{"hidden_act": "swiglu", "norm": "rmsnorm", "rope_fraction": 1.0, "bias": "none", "learning_rate": 0.00154, "beta2": 0.99, "batch_tokens": 32768}
Each number is 500 + 25 x the weight over its row's rms, rounded and kept within 0 to 999. Layers, rows and columns count from 0. Numbers have three digits each. The size before them is the row's rms in percent of the matrix's.

# layer 7 attention value, 256x256, rms 0.0626, rows 0-213, columns 0-63
124:473536532506485456523474537455515506470495491521524484505446476563458513518530506505516495510538461487515495512480533490485509461514508485545479501509527515533498499496507535482523441486493456
096:512518485508530475497484478490484512512551451527562508503488503519481503517528471520500494542539504470511499522511543504521468480493517520506491583498515510468502508477521501479487533488479467
110:520510448513520491490580515481497514489524502504498496501513502487454532534478516507501510502454532521486501539448464528480502493531512478526479476486505480480444498477488465520559521480494488
105:482518442475477484513471537461552507433483488513513526467491429491496500524491532472497486515497542524498515511499508493473525502509467492531466443508545499520482502534472491516525496513470502
115:501527557455480474535501528474537480491473514457510498506506465529493488526517499485494447519486475532529500508482534498487527464490503497498501478519549511525508504531503498498512500529512487
106:488491483460498464518494514513503458487473490495472488511498527475496505506507496519527504469514446510518517485498517474537480471507553526510542508481504481528469495491485501495480506498454518
113:472563504488514501508500516480449498528476518528499502490497488500473466506523480484492478525511470505485452488509533466477446519512461540507497501508544482520521498490474502468486501497505501
099:506494456458495522502546491483478519452527462524427528507494479494517540508491514499505524513521535477534463539481504510500495472458486511502460548472554425483511472525543506489490521528527501
104:562472490530522507516456496518514471484523504507484516491529480435505505465478501519463499508485517499527525559516482494524498497535482556527500516466454522463465520437588501524494488491469488
093:494470536528498537493471471546474489512454504464513495514510528510531533435524474489483476473510482485470506472468495513513512511509481522480558439502463494540514516537462516475465509506497481
104:537514531473509488507505524460451510513484502489523490500469479508475536499447493506497491492483492488523477510474528516462530500487502551512487432511507451530471473508506480532486446467493450
095:570495459474488503512491476503492556539491503511467566501534515499496566529514501472505517499504524460514478507489465488473512481517498523521503534440502467504476523461489496476543505515472497
108:526475467514513503496518501532509504481526520432470564514517511464523517464483514487494468524491530491522481542456499515481513508465495497491470522489513485482481506523509490516463522501549482
113:508487538535498530513519512515498464484492497496519504544469488469509468475485454543468510464482468508509530496469502478511539498493516493523535487507479508496460543520514514510533505525495490
111:489497452507493492559492495508540540429515497547467481399484489535492531512526499476524463492559541474461501466512492475484515487519479520542492483480532520529478495524480476483513484556495502
100:519480488478522491505520466467552477509488470505469504489475521507521528528528473539518531511521533475465481498490541543527515492443472494489448502483548478501560465524491506491497540509549484
103:508451554521501512528499488538521477468473470495518534503526466485514509526513505480440543480511510528522500477493504481499541497468481483499531536519485476534514539499496504500473494510524504
104:491527501472543510522485533517522494553523475507494525513514532487484537501472506507513507506515475515482475547491491533455497467486481513472491524475478509487509484476520449453503541499498460
120:484513489513495507494511545496440529474488555512520489460468493514478498462492514482512509522513502481531494514469479513450481478511474497518467472495514474496496499486506500474517469493494521
109:531490481526504527496486479506468498481500486496488510488531540443526524459494484481449490510480510461481488510528468527467465550500486511492473496459485522470522452511486509523491527485536523
100:478488530531502511514533492497527488514535502518504435540421494495530482464482466518529520511469499477462527522538518485547480497480490499471494501496477505465541497514524497493484499465491521
110:544492541490502508514543537490469476453548480543517532528479463453508535465490490535461501480466484506500480535473493505524486481513507529527524505482487482491450505459568499509501501487485480
107:528489486482484508503494513454496509532472496496530505529533452498519572450471556492508503460444518524520496502497516502480501495502505454526526454505498469509548512498515498497511482535474549
091:490517576544511509512460495499528506504477489470516471494513498503484491473503487519511522474493459522560499483489503536477508524513507499495552451529462519546473525493504498487447464500498495
104:510499523484497507506507500494497473534494508500512453509532515508530444492497457480472506495459465500511495493479448479523507492480511465524529501560438493501496513499507515499515478509509494
097:441524505477474524472514530503516482512474495492486493505528450540519437520487494472491461492514506515491488466505498497503527482496523494499528511503518505497493499552464466515487476572508512
106:507467482484494539459479481517537482537463476466514494536518530491523534475518485513490532445470502489526480491485490512518517525441506487477573496493461476506498535454521514516495478518485495
112:473495487491496500472449504572514523520489487527489542478520452507493488529495465473492550511524492495499498488524491483471487528487492505503511569488490518474513501469508508510491511496513517
117:427491555499486457535491526458531471443505525530518466484488471497503468505535515522512487507498508503516506474488512499553503444515518510514498493510508521559493512503513534493475500521474504
105:441517520500489527531454539537492492489456466497505464497537468461529455479499491504474500496491495529524510492512522493466478510495503467497542499535474502515490504481486518466481489530488497
106:492516488486474486524531558475487526469444521484503537518519482480516509501501506470475479502460486500502478556497505517424459497477492539503470527463529461470497487496536510483520501492478522
113:492502501541486515468485488553499533532520498523475493475497501503476550492497526488482520500532530501487493458539490490491476499526508488507514474539459530511507514491501441478524473544520487
108:499488473449462456503483519492539490458465499502492493468459489508508484528495537511530441512515482492540526483526517482554489481497505528519492528489512484537492506488542522502529482522452513
098:480496499516528477538530490527517506469495499537552462490489528506522467465510489483473508504507533496487482513542506479538517515482477525510488521479529503480481494553527559491496489503478524
121:547486516510489475479526519468447491503530523514507524493482484509488567480495522502520487507453532496532526532497499543477500442530475511539464515496474450476480497455515487497529513498478481
110:507495463467488515492479533482515513549465467428476519530497498476528482504489471512529512486519510497527516466482527519500535489470498512465507490519517437519536501482493511476518477520566492
124:453506547517539478449489452505482523531450536500523473494500546518468485491521525499485536480499505490490492479495469481501517487464496467462524503530463497528510523501460528477508509529498542
095:507519493502481491478462495524523541468501515524478498474495483492521537511521499492506477517520534486482479475510513455510511495546531499569487522472484536497482542467469505515511484525459531
108:498513523504506473542468485475525452486537510516503470469495445461516483510481508517512463478486477489480521498548518485540485485504500531525506446545501523530475489537511489480538493528503486
090:511497563523460506506450507511500485516511546475524466483517493495489483519500485467470468476482467524497499469493517487524509489548536519543520441526485524551482535487512553544477451528516488
110:519469498560531512520504478502486524517490536521486479440494519487497514467483503441485473498462529441463524509506465481455462501566462498480454498535489505474487495490504504521516501491518503
103:488549559493486484554468501469511492501452488471553469507465520546445492517536469503533475508520491506551516480498546458488512461527517562527499498544524509522511515454527536466467456499505448
110:466493447507496476502527510480525503452542499526458517446507481506505485541499525468516485506497514494532530473545503504535498474510495485523476488504491516504493488533539501537516504511525520
100:479499444483516503515458498519526519495502457565485519451475517481490463521499515479532519499542539484485498509486508480494527497527452456506491523505523457536522467528487497480526511543492514
099:497509510486514463527510491476516489480519503590471451458484511502480474481543479529538512513505537470502478483532508475558496461541517534499494504518505527530496502509509494464545484527494524
110:479516476516454518554465542511521534449491478499484499465494434468535454526500521472505468491495529504499478514482517496484535516509493470522544450481543493544460507513460482501488477525512501
111:524508485499468447476503494533464479492526477528484493542495522478520531525543443506475531490524462512467508523541502476529495486491494487522543553490468507540478526497512513507516513487453538
105:540487499501492482500493534509476476496505512518462527474538470444472532476452493527496484523491479499511531533502476534501481508529477521489482486526479473522472518472530472495541487513513448
111:565489509472485457459486494473483469531491443473489552518522458499502550497517504490547471475514507512527485499510485537544520508502489536467527512491466500510514513471543506501457499498511468
102:523498475483501526510479473487524506485482452472483579466508520546451537515514556473564474492514495512468486465471479503458541521499502521495478503458532508484477498520463486529454533467557469
096:452510467472483529530485505505531469491457467534454519493489452500558421506494487442515479513523515506485494490495532460486493500477482503506501523539514524498560504528503496472487490540529507
115:561473488493503530514492464469556516501461467473517506506507515504546483517469536460511500476467505504446527490489474505521563515505495453473518459510543493487507494536456478555510502473542496
118:464537536483480470539477577452487475445478515543517462494469459513499474513519512513498450500497496533523499495506531495527509452539504524542487506521511504495465487470524521467513473508457518
100:491507462477476499528484475463529493482507521526511492473472482514479461533528533486543489506534531502506502487514524518522535468505501463543484455551556465491508494518515505506508509496504478
097:480509478482499491525488487505533486458532479528490463482491472515530473537514508526501499492526549485504533484514533501531514437548533470567546496527520521526497502536544502493512491520519481
123:497492549483497477476536487522461472504481500543470514502518527453478497503508473504486491519430514509498472520500502521487470512502544500532440523466467463486472487513517488512496529521472515
101:542502569514484529470469492524457500538475500454519521530518518487500525433478501507446535475497458525507471488464451507475488510523515511494518503536457493547462519489502511509458479506485449
109:505534459487500510494515553495480511502488505470493505505498488506482513522449507493526476526538521521524497508433491497482522449497495497500499487510507475497487496462508477532524452518483466
119:513487502495502516460490462512528526520474464408477549545531522475518521492508533534503548482491525512549496527490491524496543512448513435459539503492493462476527512530505499512451490508536492
092:499496504488507514448443526508465501525446490481473537473513488479508558464452549485511500488536552528525471515467481499481477500508489524452486517495495477503483515466509481502450541519512474
110:483531487456467490492481524528506500530468532475509492522467548541471483501484502473505504514533485499485452478496518472509518507505487488494486462510543474567505503499488529488497460506500459
111:448530546534484488517496499510489519508468544470534492549486536506500508501510479520470489498506513518485455521441501516495532531487517445456473520514496474528524514529444527497462501515495532
112:447519479487458480481457550513477491494490523503487533521470509534486493491534522481470523485567474491515486482505525479484525542539484500526509524467536525532505518478473534464479466515487532
117:488498504549510516454456460510442498541525507517516478463460562492466534486497475500503499501552474512482487494527496496483455509546499509463519490506453524511522517461472501522477519479482489
108:465489530519492487484498504479503488498492509531487536478492513500515504481497507516462509480461506488494484539533493514485489510532501539506497499515509501557465495473559486525550466502520506
101:486486532478492499526450486466511513487519502523539506524466537456499509448496491561477554525497538471509510469463531516506524526539506493497509514478552500490514468503506501511505498526521525
094:483500494514492505528509479532507497447508448515526469528526507550518516496478494502488520511477501535488540511497520496489540511509484478505521508531501502431503488505490498503492505552541498
106:495511505481488479460502496462446476467448541494493520483489493482504500515515486537531527466539483470544513532467486501553530498503497502495519487476477488488531478533479521508490540505490494
110:502520488479489509515493460504475495505501478544475512510501536527483511515511546503509524504526509455529483509486512465457500521526512535493459497517538506490487487461546474502503537473547504
099:485492480507519478476529492476514478498463483462502460466506508460473480458505485468497500452512538530483502500518494512513496505497483486526509531489472518511478516540511497491518501500517506
095:477520500488468545528507472501482517473511497494518502458514473503515484505488512515479532500532457501521501512534527494487541522535498534519540502520532511473507476488488501491542503518515501
096:468511506515490523517521485486523498467445516494453510532515485499541490521463545501511513465519464519452490474483504498514519492458523462508478438473489530498531505541516495538483512486525491
093:534529470472523504489499510509478466495512519443457509520511459469505509533478455482536495490478480495487465502537494499493456490478535515484516514480486500440527504519501495516475482522507486
102:495513509472482495503499502536518499461488467514464463499509487465528501461489511480473553487482479535462463534502525522488489528495495474497538487453472515472504491503501473484502468501482507
101:526497498470473553560529469533523506521488526483495484515524471533526474506499458489484547493534458485533484501543515496465486535539505525497509525492527516455510484491480473442486471509500524
101:479493511488466469486526521477502493461501509470514516535535507493486505488521490499502492508502482486523518490479485519507484492459515522481504517525506513500537511472505534520506539520491547
102:508499524516480504531501505546560528453506478505521496481517488500467521445463533468528513484464508506510518505480513515489503508507486475476521507501507506456502473519498436470492460537495475
097:497510490492503473514527516511503470495460522487509533512481511496490521458518488495530510510490498468504483525549484488481492533489514525497513497478487477524497509502507538475518485444493499
093:412510481523482492491518481514475464510498554488458535531531481511461498524532466503520499496481509478489502492477490527500532475498546499509495518475529456534494503507501481508483499515494483
100:496530484468509488530528509524452500549474542525451483532513504503517501549478540472504502484489449509488443529501509514473455513475525512494496504452509513494505496466490513529497503500487495
107:454500485513490519470546522464487501487492492523514492502481474458482492486501498506450469462474475530481522517495485491498494522510491536484486506515496529484506480520485511504537438507517490
092:509490505469501486465530514514534543515502479542522490548485462472534503503501506491494528479493541482478505514504524504510464531465505521504507546525489509487507509500525517523524461497505515
103:518496531519516486509485493515476505468488498525534536500507514496442524470539552510527500491522531471485492526495513478500520519530501504508517507496511495548519520512503535498510480519469494
101:499508537487511513495527492466532486468471491480540496522488473476538513512523500499505473519475471502472516482462506457568502501479509518540498509504473520465528517532511520503538546511555499
100:469497527480438508477467502495462518446467490544518464512502472495497577522513548525500478496495525536476490508461472470543490456515509499510477517457508521515501485534512524487524529507487517
098:500513468520501476472482503531488502548513497543464512501520534506467492469484467493550506485528535494527511519480503495472509517521461478456501491521508461518492495467516457526478525517491517
098:505497496478512528495511494467472473492458477520497508444508499473502506517507572492494512489537480496513459522504507484510453479485516511466452496493511513510483508504530475511510484501440500
105:506497508516481467523556513532518517506499497498512484502502485527486485539483505520527506482522529495483504523512498498473487469445514540454502486500527528547499495489496518515471514464455526
114:529525489497499519512486484506425548499482487528524527449464504537488486472501536483529513503513507481512476530486501454491525462512505487549503498499497497489485501502544530517532506505503499
096:491496484482490446492491535483546508495548488498497565477505507508496499505532490476521485489501519478525534504485489521468510490474520486510511489492536490511482514473487485571458509521502490
093:502474549484479521475518524496448520371507501526538481506508515530533502516512496532522473477465496515551491495494476473501482465486496482502471513507487522492507469495490505497503500475519524
093:474499471467504489486508498463529495536498512480465483522459488525515500537474520511522524513494502482493489542487502506536510490466537454506471495472488507510530482550548513567534499506490517
096:491497494521525532482514507480439473503510494535508475477480524520522523470500516497507488493514473530504515525559470518540519495503450519459535496544493463495516460475545519505534514473530487
089:478499559510470507506501507443486477457486534486548478500504524509470488500518541518525504510519446492559490509457501458502503493479524509500579513519546465523535471498518540536486519512523546
100:454499486511502472484475484483452507517454503498490561545465508505518452535516547481568498498504521541505480511530502520496525527479484484476488502463500482489495510495518526508475496516519516
099:504508500526512529494489478488495514520461493445516495508491477484495498522507465505479480497498520469510527488509529493529459491470494491530489535469446472446505503533499513403513508480503509
101:481521466507496460533475476513507499501506518475489503457506479552499502518512513497516501483468499477524521513491454475503542471461507457538492541499508452468497500518483511447499497496555487
105:471502488518537507484508473479499492576459538490451515502454477501506499504435486502514462496458467501481500495474460488529527484510471507522514503540443484520484515522491491521479537495548479
108:544492506524491502503507474517605540518530518500466477506498491514490499480507457457506488474461542494464529484515465535526454496491486453488488523487480524496522479484483490481502512443528532
108:531462520514504558511496502471511490474495537496440486502474499474517499496500467510477483494478505488459519490450487512493458507532489518509482515482514475484521469510472462469507502449486480
094:512514500455491525512486501508481459539495481513483520492528516490539464529524484501512550502535476504510495480477508496538536531479490546515523523511503488423503480521507478502486526495532498
096:550484509482493477526458490481544536487503474520488485469527503510493497440489477500508510499510493524488513485481528480551477510551482517520534494489521468505510529506472507514512480496491474
097:476496488449503508468517497498534483551433515507486476565501477507498481546475506497484517498493471487498482515490464488503499479483519511477520476470435509502548495519518495537497528509561523
092:521481480482530432482510531510489502558500467510486486494498499515482480458532469488512489510462561513563503507516484515490491485498487479514504527489475529477499497506509520517524502511468489
101:496520499495539472484475509504488491523542509519571516465492529537487483515530509478472494519459543537548488501541499508488533470514487496518485527546494543511492502471494543494527495525503486
108:539481520489468480517483486530568523478544476500526506510527529510497554466507512510475515518489552502500571486447508543494479499488468469494491542532547478481488504464474491477434479507494491
105:530473522520475516524514508464494479460497451493487454507487482490493482452550505545517499471514518474501530468471528475500482518495483524500522476508522505494491498488497486483481489494484535
104:476486484532502518477468480476482507518504477496493485462494483501459499466495517511502527490537475513559502513505495491479482494529500510493547471536514490509520524454540497526449486528487533
105:513492449445513486546496550509505516531514509511494542540522474531507516508513513461498578492483526518494474532500502501464506528506513477537484497480472503482497513487523537516486501510517459
108:455499481509510514470497503531545507550488474503471471542504503490487465524490494491491527465493516518425494510511507525526518531491463486495501502490454552496507483534484469461524520448539513
113:522457527502524509479505488469530471523493504501501479525519520476515487457511465536481444460468481488506520448485491501515478520486498529504526531520495495471490492457498519491512538452557508
109:521532449491499469472481485535473486531551504482511530484500516521538552499501466490509529514515529459580489517488538457479506517480529498491476521495500486510507521460536515537475495525491486
097:449492495487514493494536446484439484484487495515492471462472507507496472502517519529525527485555502488520490514513486482536518509487484524463530497527489480509499506494502500522516534508527517
102:528480519526475476492521473489470526459492492477566496468558494501492493486562477477524503523545511476512518470512491517494497471468508527533541513528520477493518545477488528509512535510496524
094:493492508468511496481494478507453504534461516493497498499514532492507495492493505507483470475504487497509467481471499549498521497490519447505503515425514535477524529556477534443472542508500494
105:545501477492500517489483482505536523528494473523501527472524516505509528445500488510443516496473515542506529476473491509502524517540492466483484486541484532490467534445515483462498488505501490
103:525509469515513492505517488531442529528479498503451504466516501484514440483509482493495482481505435469468458527528513484491523497481519500499538502438478521483505502486539499515506477496508477
112:462487487542462508516520497469509504445530446510518459539527490470481444465523503523467541507503527476514534479483499447498490508489505512505519490496499506494500510486500492544505478543478528
103:506523511508465534490480492502413467452513480488440534444505482472531517459513486541503470504519456500539502479499517500520504502543504531500516488511512480455475520496506473485544486509493516
089:517542487472460488514458496541492512521499478516504496526513501453482492472511511488514501500535531505449456471491506498468491515425528481475481493498475536546525504502468480483488497476443518
098:530512470474523495512489499521478498568494474518492538536519532545507492504520492475493538491486528502520514489463506508501536498507508521528489510492480510470532526497542501509469494512468444
095:525522521502475510520512508489543484464501486491518466500514498491476504505486490481487461527484481504525489493464489394517488464522513524495488453514492537507516492506523510510524470574520497
102:493482521506503506492512494497528517490479580476477511522507507541462530496490478526539502461502478488511514495495497512476499527510489492494501502489512499524559491480490515508489463498534487
097:538522493496509489480496534488528516557531532503532475525498521500469477482489485489492472528529476457490546486583516493495485523492481548537485484510505508473485524521494515499557471499474459
116:502479490540464478492500475468519516503503512510502464474496466465495467488507484530509470524507508485522514466513515505555511480484483472527510518507511482468504506508434532525519538492541543
097:510492493528488483485520520506488513533533477479538435510509447487501446482516457529472517515472514469523516521507519531472501480480461506512561499496434493475518508459479514532496497532499530
095:516466503506472492490472502503497509473550452512523511488516449549517554484530524491510527501496511514518492470493458486535482455470545488488487492541491509515466540451537491517509511558508513
099:563497465475503490546494463495485499542493516507499528494504492505539520497487530471506479484524505509457448475543495516465481519512510491535485475449480505501491514494470493477510492471486502
104:495501581468538505519544470515549476541490467497473490480510556508564475517465517483525506486511512511493550492486488484497537491509499463497506477495503502507493505482461509487498500518512466
108:513520506442538505553515453520550484505517510522497475487514503508535533507526507530500523464466522488458499484423533516494542503495490497527485495503479443501494496558484455510519473561514527
097:486526504490537534546484527503538472500535531503487502470510474499516493512491478448502503491492485522514469512537516525516493470533520513531524486507544522515506526464524457458539523495493519
102:527523545513497507468500503508536511505483519478508466505506484497484477502449476470488457501490453529480551514476509468533502529496509480452512514525473550477508508453470515464508484462514520
099:545519474482525539514486505507494496536481467503531515478476511511542485563500517502471503498477552528504490519476490540472549524517486493539514521459508476466462512522494481512522543516511465
107:483486458564484475422508538501503492517532509529487520483477504458501522463449450503488527520487476505506469484547507485528454517494493506454463499510498522476527501488484536534492549452508510
114:540515466502501488427482507480494500545496493503539496515465551472478508507468482490485498527466522488505493492495489489501494454489472467491476527485518489511492485487462478498447568493453518
103:488490486496459474516515483479452513527516510531508492473467498503495507527503465523532479532487510455522486487511470451488540479463450488518463518491484457477513423517498504508509525515503542
081:488457501484481523520526485493484507474491512552450499517538511504530486518575504512566493526530508463453468451512511432519508491515474507509452541475482501537513501521511489517495519487526526
112:507467502524494496489478524528533483515479506467540561506492518471507502501517465513491506495475508499517516507504481545481479541481498510520504541507556517485504520500503509498479530464481479
089:486460472500531498523503454539481541501538466513444486547471504512471521498513499523466478526499535492478489518483528475567550524495483496473439560480495473503458507495506463518526503544556508
104:475517564462486507520514516487485480498498523536517503459523461490497463546478463469534518517554464504489484510511514502464487530532470485511497522502516499524504500500514518487522493472485489
102:518508497498469515498486516526480494539456457478543492490484491514492522519522520538480486505516506514481492470492509499473486448492511500514496507480500491541461514486487495488487468512473521
110:497511524523504525517529500498524485478474524535464476517522477463496519483449513485488520535535462464470479466544488491512489510520488508480450465507506492497498497515475534521530489454521483
097:523525519472487506510517516483498536496478495490477482471502483543484522553504540469529511497543511488485496494450520509477500483484495476520524491455480438519420470500545509463475495541505464
080:490503516490521485516526474555526531506510455530486499528448475468513506535528499482475550507495552466465519488473487499475503511495531521491480514516456499520494490542489476530492536518513468
091:494521498467490483507482523511535477508512527511470527464508478486460534552528512532459532503492494459517519509504449489547521439490553501520508495501502532505467514477531509494495454489531509
103:506505453501534498475503503533523487523525530495496510525478520482479480531484465517475504480468488496436503476523503515501478511431456517504491570497529507481528479487496486506480503478460496
091:526500465490504507446492523509514480558492511504460527480502483515480539473473490522477518528478494509489503508554515498466491482524521523475506529538467536539484492460510461495514501463501497
100:492498553507512513482504504525492484497485500482506503499476581510525504503506529487465491514540489509512502503465511524490518527538484505500505518466477449499511493535486522525486547525451470
090:545491502529502500501477512486486480510475515477513531505505469472542498464519493445502471465533430514504515514482483514477493522527518521453557535528516568509511518524507493489475527495474476
109:490470448553551482468508473480520497543518451528467483495496503482498495486433481536466481506468540487467503466545515471566527484500524479474494509506467536435495502486451499560478502512523502
105:432501514516501468506508542469522500497522508504518521492485551502526490513493450532508505498516504500478472542489519522479507519475533539497506535494506526494524492547523524523490490463458485
112:467471472489492490512524455504491524463523516512396478481487505512476518462551519529542503513547500484481483509487538508542495511520496494495480473513495469516510505526537460533493485511534523
099:476502538527518485514507460501494527466500509534489468550495498528519483490455517506524480479521470484480527466526507436523460487480501470467471501515487521454559498509449544508510496521495521
106:521486494493510465486525488496531519514539475446491502532481529538512513515466542501487480521484527512491509521506505473538538485487510419503504550471509478484470516504487511545496500494549470
117:528511554521494513469511480504478533494463494520551452504487450485486505504473517518494523492488505512526516505473506506488505478525514505500522443468459453508503492497416539453517481475519485
120:526488478527507523554499528510511509498477478529491490483530447499489526473519523535519492474480504476450495462524508494487508468493502533488509468505474497493521494493484458460542455513516514
108:504540513495494486485508532518488512530558489523507498550460506473487526520456470493457528535477504501524494538496490509519499520479499485481479478474481528488479517515540501483566512452512480
091:514524505512496538527496486525444501504453495501489535504540464502509457517483488495484490473567480531514482518524536494500508497523503514486533481501527504480534528491501488456528538478458490
108:481489474539514485463482517481498481505439502505526502493482509490465517509488507493512526528514510475545480475497472513474497493442515516526484506475524503472521503511448529503432532516484480
104:532464515475499467473523425481488513505509501511503490454489517542501520497542514534535489494501502487455459521493495525489519509538483512495498499468505451554469479527505485500514485487521501
110:498481440502505508528505471483536503483492514511471499464473505485507514490536489471526511530504509478529488483465494524494443495527491521518474503495523482512500476499523489559448490515468516
097:478490488545505467463495486500539512515500500502449493521484499500462516462463503513479509570496514483479515505565466511500517475502518501501478509500481501498517468507491483563464474442523478
105:472520520501513490453465516481471490510498519516522462472466483486476518537496529438519485550496511497552480515456488498486516489539463512498473481525480399541498476521499548497498513493487455
098:482492517507492511524536450509483516500533518500540478551495513486524497469449452515463523504458471501430503496500490469513500550462491501491522502514502520411508517545474547518500518437489484
108:521492482486510542574497490499448486472491487511501484499554498521490478493530536462522485517528525511546527491491510470504524518506485500503504440508503494507490488496478468491504495509528479
112:507452451542489478485515493494458494476511515486493513500484487524508517495496486483520497489504500494497490532517499534497449493527491551465506517500515501489512495531527495539467505521470514
101:533523466485503503510433504476481522482487502493484450451499505467459527519513530480527479502498520500538490488453497547531464486515476488499483466511480461508485477499495481518444474550506522
102:498542478475494521504488510488532536508500453518447465508528497492473509511478516480509524524459505538502528518491445490524546472559506463510515531516468517486468482490522485485508486460566502
085:507513494491499527514466516566498463495512473545466518513530496455496501530474516472502523488516497485528511494501471528515539500490498517482492514497500520464497489502509479507465556530509486
087:457491504492465479478517505508533517477488477496436519496472513491486494544518495516508515535540539484513495474461500483527468462445481477469435516482508459501535463502484502511463524528541520
089:443551481470529508501510514528506513547501495498503517486496501475437488519492461503458490529475539480514518489499486497505521511480485505533452489499498509485478501488533474489518478508522520
083:526513467562500527527499508511445471517504498487495499502529474532509477477488481539492465454502455508465485527515503525492487528474501545458511487550474537508497520490487505511507496471466483
095:473496438535492480457527537511540476538523519472479523481490463492486537450521492497447528497510483506480509532524488506445537505505486498510535473544517556506530525479549485547527477479463496
108:499468480501501512554504491548479493471474464498418534505512527484498535477575557519497514497554527505517477510490482527516490481537513516502482513557468501502510518459487443513490523539501546
112:540482499496487478492503486489512516493509486485520497537465536505513488515491426560483502499491441511488465537533515504510506549441504444496496524442513540520510499502539487495509515415497487
103:464517485489522493523555496498453515500544500559487502489528490495482468484487493475498497502467519494500488549505496473499495502557473505549491480548497533564496499480550457488568474482500512
101:504501533467513540550491566484495478484492499521513500504491474524561507501485517485535535486494495512475510516496508483449482459529527496489491548492523402510476484504476483454511504485504494
116:543467476530512514499496491517504547469459450491529487469520469499483512476517551487499493504467481458500502490527465514453508498506517505501482466514514479460494501484483497506484524482507496
092:506505514503501483453478486492510491565438506477484522523507508537460456514473540491504474508519506511492521480537488490509540475506479488526488524511472535503479504493526501518520471504506472
089:485509508495512504542536530509470525460507520534446524503516490500505532466510492491494512508518503473471466494506512488475479498506500532532497509527495501526495501512505488489554530488480538
091:482477450529518502497513461487465493493503452472483516487532538516514479448563511516505459462497493521447504498499536504472526506521525472501511509507503538438518507489517490551520493546503518
098:515519483582528508483496498500508471502520476488488515514494480507501494415493531495437514483544501544501493533517514535468480519532516499463512494548506547504524547503498475526518487447484490
077:485520504460504492505492468519490481505476528513521481474499472487498523552509475516495533505496530465488475433507501514495515532476485487520457486502511453487489475486491577513471515531515505
106:501524442533482501509486519496474487532544492502469536539502503451496497496488443487463496514474508505528471498509520512521445463477495496496464528513507533473524501492476496535479516474482535
105:475485498505518484528534449498492509478489512514472517502539500543463470478530490527528437461491516451508520481512524497522516496447515536524515503510527528486545500530511515531496468501536491
100:450502498522472459517463509487446488502506491478487489508486539526487470502507466495491475529508480514524544537478495534511488510502480498485472519525503515461509506490522495529482517514485493
093:524524549577514515500522515518469488499469512500522516475508506536507521453505500475468451510514464531504506519515508520488495513513503519503544493514518534523495525520461448480479514501453481
094:500476499531499507497504518483498476507506504517537491486526482500529475464499528505485477472532479560505514468499488507464482520562513514495537491532483576507501517475482530503520533479411488
108:513480461481487470465530483458511469489476503456524519473497555484529522508545517479514465532483485495528505501479515485508476482523483484501500517474538445529459516518486518561464507528509492
109:501475475510504500467500492519497513484512488490446506511541504507486520509513526533521480520480571464497504474526492473549542498485512505504485471501495487482509473468473522534495504520542514
090:469563550455517492550483511465551498511491498570502512488473500498438520496513531467472530505459527531491493499502495513510522517539528491505489509491486526561525479505498512462522475489498516
100:501543532469526502490506517469530516507512483482535529498490462518493484491497514469488517476499490551542477533444499545476504499523502530505522504481487515520449536465566456495523492531490459
087:472474503505476508524487509471527486489465412490523494482505513528517520492501522526514490512508529518482533419491494474475475527488498496517531503522487501494496510456502495523493499508482502
092:477532460468514544519525529449514520459479506489513503511472538474477496493486484511516508534460504501515487493476522505456518469534509467568514489541505469462487480501543492591463458558512495
088:509482524483481506510507490514432506503477530540511531494526476521536501525493519514510504512510511481480505483498510509523514513516493484499455525444516412539511521500508520484501518530502467
083:496489492530484526514558477481517468485480467472480527486497515497474548542499475506499524492461483475504490501518520479488527480469523510534513466499522528477489476429528478545502513524495547
092:492536511503536467478496478518492492526508501468521463533516493497478514485478494523508524492504464499507485515496571461479473524525502500517529487497481515501517465491509466506485494539523483
091:445501515483495508475498542493568473512501488482516507502494487499512539517533516522515542467506517525468471493467516507491518465544531503542513486516458487496550499481492481575507465490514536
083:520489510527493533494484515545455517511510506544499518500549518536495516479476472468498462481507470518502494503538490496459497514464523502434470517504565522491506523499520499477512471503522494
092:474462503482507503543495490502522474489483512471487457484444505511500514477476482516480531517523462501536461502488515514499484518513490519483525513484552511531501507490525504457490466510510514
094:503492508467471475475477468485448471492493442478528493529497517492519489475539532516499484513511474501498505514462541465519495495486477518505496453534544499540483513492517544515476481564448468
087:553509499524499507514526463506467475495508545506513461509520542437487512490457487498533498479479487506470477497558513516479488527462472568487526484484484527486526476490496495527498473494519536
082:487470499469510516485467515518487495502539453515511511481459470481477520520517502474516511499461452482488526479480472485549524519464530469499585470460496508497494511513530541542443486440546506
092:532522496445499493478517513537468519511506515495492522476479509450521492498476595477503494500465529471519515534484497494509539473478496486484506490517486459494468503523483469511510502515453502
086:512542519528492491471469517521427482517534529530509576489494500450476515527488483521510503503530502481516495503535472471510496497453476492498487522445484497470488529493510520534481451518511510
086:456525495507523486464517529520526490528542540497485523508541492512490484471465448470524477507522496487490493501488464480476513492466524480480490521498545545450464518464496492485499525455515500
086:507505452527539467516545542504486477566477523529497518479513519500484501478486515481490469497480474490534493528498489490455543507516489479492505464507535506471537504525519527527474496479514461
091:534517518523484480532485496516453514509482564519481512481483503508561469504462509462495462460483525488495523497530490522516561497470499487457529492511473499479493484532497520464538489498503496
089:484506518501523522509507468501531500471504526551534473479462518515491539489496537514457495485481495505506483542521521562513513476578456524539509531511513469498520460508500456484524469477483501
095:480482513498519499547496493502506504507497522508499473476470499528488467467446492481490472507530463493483467480499494484476473485509509504486494490508500478490518500495534520516505511478534518
087:472494517506506502466509536541434497500473563480483435495528476476504524519497515524490463456489512523501527472512535496523484554457492522481468500527464538544521474518485509461463524481492488
095:505506538510475495463497476497540499515488460470472511486482484501482485460457495450532493491482486550484490544498475484500493488481526499547520440558473541546475507471517461520512462503506518
091:521486438484505503444528469500482508498462498522473475460474467487483488492497512480479473466466465521480496536520516501487470545461482507512496491506508490487458489495523463510504486464512484
094:521444492506500477515473486523499506503471499502434455519451503515515510475459521487518491459459510501498477535495494516510463476528478486469505514476509483552524527495497529498496511503475515